python train.py --rope_base=500000.0 --init_std_up=0.0509 --beta1=0.95 --batch_tokens=[65536, 131072, 262144, 524288]
Each number is 50 + 10 x the weight over the matrix's rms, rounded and kept within 0 to 99. Layers, rows and columns count from 0.

# gate: layer 8 MLP gate, 320x128, rms 0.162, rows 119-135, columns 0-63
# up: layer 8 MLP up, 320x128, rms 0.165, rows 119-134, columns 0-63
# down: layer 8 MLP down (transposed), 320x128, rms 0.161, rows 119-134, columns 0-63
gate119:64 43 67 53 53 34 54 45 54 65 60 31 41 51 27 49 65 61 50 52 61 46 49 53 39 41 58 32 58 67 44 47 44 39 48 44 64 46 68 51 50 54 48 63 51 45 50 50 47 49 52 47 48 36 56 47 36 53 40 52 42 54 47 40
up119:52 39 58 50 49 51 58 52 57 61 42 58 55 52 53 50 48 50 57 62 51 36 43 37 44 45 51 38 62 51 48 56 55 49 46 49 57 50 56 60 58 39 38 43 60 46 47 45 58 34 65 53 53 50 42 34 26 66 38 54 47 33 22 60
down119:36 51 48 51 37 45 41 51 40 59 41 41 51 41 61 48 42 50 58 50 50 51 47 61 50 56 51 59 50 53 55 57 54 39 55 51 43 38 48 35 36 43 53 54 53 66 34 68 49 42 50 54 69 60 47 54 65 56 45 54 46 40 46 40
gate120:46 44 60 48 49 34 54 44 54 44 29 47 57 64 75 54 48 68 64 53 53 54 39 31 49 47 45 50 49 50 57 55 49 36 64 53 44 49 58 51 66 42 53 37 76 38 48 56 53 83 37 35 39 63 54 50 50 43 42 46 36 52 24 70
up120:64 54 51 59 46 67 57 23 57 45 53 40 44 33 40 37 66 54 40 67 53 49 48 42 64 29 35 50 62 29 47 40 42 58 52 44 68 58 45 62 48 69 57 63 45 65 59 56 59 43 57 64 54 54 59 51 56 30 46 40 59 54 50 60
down120:55 40 48 43 54 59 64 30 62 72 55 60 39 37 32 39 66 56 54 72 52 53 43 44 60 45 55 43 60 37 51 62 61 53 45 74 29 46 53 35 36 39 58 70 33 45 68 39 73 55 36 47 41 29 56 43 57 45 48 53 57 64 49 54
gate121:49 72 43 47 60 53 47 48 61 51 43 54 47 43 48 43 63 65 50 56 48 55 49 64 32 52 54 52 56 38 66 42 35 58 37 28 60 54 56 47 38 48 43 47 53 55 29 34 51 58 30 39 38 39 36 48 45 66 36 54 57 60 44 67
up121:38 50 53 60 58 47 43 64 74 30 45 83 62 54 47 61 53 51 62 64 42 53 56 41 63 29 46 64 39 48 47 43 25 62 37 44 44 37 52 52 50 55 41 66 63 75 55 46 59 51 62 56 39 43 45 38 35 39 58 40 49 55 36 52
down121:43 74 39 65 45 54 55 69 61 56 57 54 53 60 46 61 30 51 46 75 79 37 60 29 38 52 39 54 37 50 48 56 46 50 61 47 48 72 49 56 69 72 44 58 35 46 62 46 75 56 50 53 51 42 58 37 61 52 59 59 48 69 63 41
gate122:59 49 49 39 50 33 50 46 46 50 35 37 54 52 66 58 64 51 47 56 37 63 49 51 41 27 61 55 45 52 39 56 50 57 53 49 53 49 48 46 71 26 54 39 46 42 45 41 43 46 33 43 36 34 50 56 36 60 41 51 57 39 62 54
up122:61 54 55 35 52 60 46 50 66 45 75 45 45 59 52 70 32 57 44 76 47 43 65 54 48 56 58 35 69 46 56 41 42 40 50 46 57 43 43 58 66 56 48 35 54 37 50 45 43 67 55 43 56 29 37 56 45 39 48 40 62 38 40 58
down122:33 49 50 46 42 49 57 64 54 44 48 49 44 46 39 82 48 43 70 51 49 57 57 37 57 37 62 53 57 37 61 57 52 57 52 51 43 37 37 52 60 50 56 42 56 46 58 52 55 68 62 36 52 34 33 49 57 47 46 54 60 36 42 46
gate123:54 40 62 66 46 59 58 60 42 55 41 41 49 53 62 52 76 59 38 69 37 56 61 51 38 58 59 65 45 46 33 42 43 57 47 49 46 48 75 55 50 54 60 46 50 59 40 46 45 59 48 38 46 43 41 45 55 50 66 37 45 52 48 53
up123:50 66 53 53 43 43 50 35 44 41 47 42 33 49 57 43 43 59 66 45 58 67 43 42 62 60 44 32 39 46 35 56 56 37 27 54 57 47 43 59 38 51 49 30 50 47 67 52 49 38 36 53 44 55 50 59 41 65 64 60 41 52 59 55
down123:45 56 46 45 68 56 57 74 34 60 44 54 65 62 46 37 43 34 42 43 51 60 55 43 56 55 48 51 51 66 76 47 47 70 44 42 68 62 57 60 55 62 61 49 41 44 57 53 59 50 41 46 63 35 33 53 25 49 70 46 53 53 43 47
gate124:59 46 44 29 46 44 52 47 37 49 58 53 43 54 36 48 49 54 40 48 51 49 58 47 66 58 51 46 62 62 54 59 59 51 66 64 65 45 60 49 49 47 42 56 55 60 52 46 52 56 47 60 47 49 44 50 44 47 44 48 55 47 48 59
up124:54 42 56 40 31 53 58 47 48 46 59 48 52 56 61 56 55 51 55 51 56 50 51 37 65 46 44 28 41 47 47 64 65 61 52 59 44 28 45 67 37 35 58 48 47 70 51 58 47 45 49 50 38 39 48 43 52 51 44 57 41 52 54 51
down124:53 47 65 65 45 43 58 28 32 56 55 45 38 52 44 38 47 39 58 52 38 43 36 48 54 43 58 49 69 49 37 54 48 44 68 70 56 66 58 47 50 45 44 39 49 57 48 58 41 53 49 60 66 59 45 58 52 50 38 39 39 58 28 60
gate125:37 49 58 50 49 46 45 49 51 62 42 41 47 52 63 26 39 58 60 36 60 45 54 65 62 65 69 54 44 53 46 33 60 51 58 61 43 51 81 46 55 50 51 25 39 49 40 53 46 50 57 51 47 55 49 57 41 39 63 47 54 54 54 56
up125:59 33 40 39 58 63 36 53 55 68 39 47 48 50 49 56 46 40 41 34 47 58 37 38 40 51 42 28 48 54 60 50 55 55 36 36 46 55 54 46 51 52 50 44 35 51 71 57 65 47 43 41 64 24 38 57 53 47 60 49 42 40 48 44
down125:50 60 44 61 38 36 53 46 50 31 55 54 69 58 55 39 48 30 49 61 64 48 61 36 43 60 38 51 55 49 43 52 61 54 55 49 52 60 54 67 52 32 64 44 49 48 49 63 57 50 66 45 51 46 48 52 33 44 42 58 50 50 56 47
gate126:45 66 46 24 57 59 36 50 52 54 28 42 57 46 46 64 48 53 53 60 65 45 52 68 63 55 46 50 52 51 40 58 67 59 55 35 60 32 52 58 50 51 43 49 82 46 43 41 39 60 52 29 44 54 46 52 27 41 48 40 49 45 57 51
up126:61 42 54 48 40 46 48 55 51 52 44 47 48 60 43 47 46 51 47 65 54 59 66 60 40 55 51 70 69 43 44 53 44 45 55 40 53 59 62 46 39 45 60 51 48 21 58 76 38 54 61 37 54 53 59 40 57 48 57 60 36 42 39 66
down126:46 29 67 55 73 61 39 41 35 44 60 51 49 44 56 38 69 52 35 48 36 51 67 31 36 49 57 54 33 53 46 51 46 58 44 65 54 54 60 23 53 49 61 46 56 63 57 56 62 23 51 54 52 54 56 61 54 51 50 54 53 40 52 52
gate127:48 41 50 47 37 66 43 55 38 55 55 40 57 48 55 38 58 58 42 43 47 49 32 43 53 61 62 53 59 54 42 41 70 60 42 45 48 51 60 52 57 48 48 71 59 54 52 58 28 59 49 55 44 49 33 52 69 51 56 35 56 55 39 47
up127:61 50 61 44 41 43 17 54 57 39 36 49 55 41 60 50 43 46 59 56 60 47 36 48 50 62 66 65 47 39 22 55 53 64 39 49 38 62 35 52 55 35 59 58 53 58 45 55 35 48 52 44 68 42 35 53 38 61 64 47 53 49 44 50
down127:68 53 32 66 54 41 54 46 50 57 57 55 57 47 42 52 58 54 58 43 52 64 51 66 40 41 45 35 37 74 54 47 56 50 58 47 67 52 47 55 49 52 35 42 54 46 36 57 55 46 52 61 57 54 52 59 59 59 34 54 58 46 59 50
gate128:55 61 30 56 49 49 52 61 56 44 49 48 42 30 29 56 34 46 65 62 64 63 46 34 56 31 63 52 64 54 54 47 38 39 48 49 46 65 51 59 54 51 54 54 48 60 44 35 54 54 60 50 50 56 50 64 54 43 35 51 46 65 34 42
up128:37 40 68 60 52 43 41 50 59 39 59 57 71 65 35 68 32 53 53 35 51 53 54 41 53 60 44 45 55 36 56 54 52 29 49 44 59 50 40 44 56 51 74 44 62 50 64 52 66 41 48 59 61 56 46 63 54 59 44 57 53 42 43 58
down128:44 60 48 64 46 48 47 65 62 57 43 70 48 45 31 56 32 57 77 40 49 48 40 55 46 65 45 46 42 62 37 30 34 59 37 57 37 52 51 38 46 50 57 44 47 63 57 50 54 68 44 47 45 57 48 45 44 54 40 54 47 56 51 59
gate129:45 54 37 37 52 44 47 41 64 30 56 52 51 52 38 46 42 53 54 38 63 54 52 61 43 50 38 45 66 50 58 62 46 49 33 38 62 55 42 39 46 54 67 55 53 40 43 45 51 33 61 29 60 54 47 54 48 64 43 48 37 41 55 49
up129:44 56 44 51 44 36 23 38 50 49 62 45 48 63 52 54 57 38 51 44 60 53 55 60 60 43 43 48 65 66 51 43 51 65 41 63 43 49 61 38 58 36 61 39 47 48 54 66 53 50 43 47 50 32 53 73 60 57 42 49 53 48 58 51
down129:64 50 48 63 39 61 60 54 33 61 39 52 53 57 59 59 33 56 48 53 13 29 38 54 53 55 41 41 45 56 39 42 49 52 37 57 53 48 89 52 54 23 48 34 37 58 47 79 34 45 35 65 26 38 57 55 38 59 44 52 59 46 40 57
gate130:52 57 58 41 72 55 43 50 39 43 79 46 45 57 60 37 52 57 51 48 60 57 48 61 36 66 53 47 43 44 42 41 35 35 56 28 52 47 42 49 38 52 43 58 61 56 42 60 64 48 45 62 58 47 62 40 56 50 40 48 61 31 30 45
up130:56 67 61 42 76 49 52 48 46 45 59 54 36 73 65 44 53 58 45 53 44 42 62 56 34 59 52 58 36 60 40 46 48 52 48 57 37 47 51 41 47 47 43 63 55 60 62 48 49 59 53 56 44 24 47 64 38 67 50 54 62 49 53 43
down130:49 64 54 44 50 25 45 45 57 56 57 61 64 47 60 59 59 36 57 66 35 60 50 55 58 45 41 42 56 47 32 57 50 46 44 47 58 43 60 40 60 55 59 44 48 34 47 60 48 37 50 46 54 44 49 39 37 51 53 62 52 52 70 57
gate131:46 39 49 48 58 59 65 45 48 65 47 43 48 45 47 42 54 50 38 63 55 56 40 54 53 46 54 50 67 61 58 50 40 36 51 59 59 23 57 53 63 50 65 20 41 49 48 62 65 63 39 39 47 40 46 49 54 46 49 33 36 39 39 53
up131:53 56 56 47 52 48 51 30 46 61 39 41 46 56 52 55 49 50 44 40 41 65 63 60 51 44 53 68 58 54 63 51 49 46 47 41 41 54 52 57 52 36 36 54 53 31 42 62 66 41 58 44 47 63 41 62 57 44 46 44 45 47 28 44
down131:32 37 39 60 44 51 47 33 53 53 46 58 69 57 52 46 61 48 51 41 55 72 45 54 52 45 49 46 50 45 41 58 49 58 47 31 58 55 63 51 58 56 53 58 57 42 44 58 54 55 74 34 27 66 36 51 50 66 32 46 56 56 53 35
gate132:45 48 43 56 39 40 46 53 62 53 50 54 62 43 47 49 40 45 37 59 60 53 55 54 46 39 49 47 66 56 47 53 67 59 48 42 48 42 68 32 46 50 54 63 67 49 43 49 39 63 39 45 48 56 50 46 64 59 53 47 51 68 57 37
up132:52 44 60 44 44 44 59 49 75 28 43 47 55 39 46 52 55 41 39 40 51 46 45 47 53 50 35 65 64 75 41 48 49 44 57 51 67 47 69 52 55 65 55 54 30 53 53 48 38 63 43 40 52 54 51 55 34 60 37 30 50 61 55 52
down132:46 54 45 47 68 66 46 39 46 59 64 48 20 43 46 49 44 70 57 54 53 40 55 49 39 41 49 37 27 37 32 63 50 44 58 43 45 51 45 40 47 36 36 44 50 40 54 63 50 38 57 57 68 45 61 53 52 40 51 55 53 50 34 54
gate133:47 43 67 51 67 49 51 39 43 44 76 39 57 38 49 41 49 50 61 48 60 41 39 62 61 55 60 39 59 58 58 61 22 49 37 38 39 60 61 59 61 66 39 48 36 40 52 50 64 46 62 47 44 48 60 37 40 55 38 63 50 67 40 57
up133:51 47 48 46 46 41 48 45 63 39 40 34 46 33 58 61 55 59 42 55 65 65 36 45 51 38 61 68 45 58 37 78 42 51 26 58 29 35 47 46 45 42 52 49 58 51 47 46 44 51 37 57 58 52 51 49 67 37 57 54 39 57 45 47
down133:42 39 47 35 70 42 61 40 40 45 36 59 45 58 46 63 47 36 60 45 44 36 52 52 53 29 64 58 47 60 39 38 35 44 40 55 49 43 40 56 49 34 47 67 51 53 31 59 40 46 38 61 43 55 51 56 48 57 33 42 47 36 49 38
gate134:48 66 49 30 45 49 57 35 54 55 45 53 44 57 31 50 42 60 33 49 65 60 59 39 56 63 48 51 45 37 43 41 58 45 28 37 53 68 41 61 50 36 51 39 58 42 39 48 52 43 51 57 49 73 57 40 48 49 35 49 34 54 54 40
up134:45 32 57 57 36 40 59 38 61 52 33 53 40 37 47 49 66 54 34 43 59 28 44 48 48 48 28 42 52 41 65 33 81 50 44 36 56 46 45 40 49 40 52 60 60 56 38 39 52 43 44 54 49 56 57 67 53 39 52 35 44 55 41 43
down134:72 61 46 58 70 46 57 60 55 55 60 47 61 41 60 33 59 33 52 54 55 47 38 59 47 49 52 60 47 47 35 32 54 64 46 42 44 41 46 62 42 69 48 44 51 58 50 67 54 62 57 46 45 55 47 41 52 50 54 39 51 32 52 66
gate135:51 62 58 52 46 63 51 53 39 51 50 68 41 56 45 46 38 29 53 41 55 53 44 48 66 49 42 41 37 59 48 30 57 47 45 50 38 49 59 46 62 58 38 53 46 45 44 68 59 45 49 54 45 71 49 62 51 64 52 37 62 55 53 55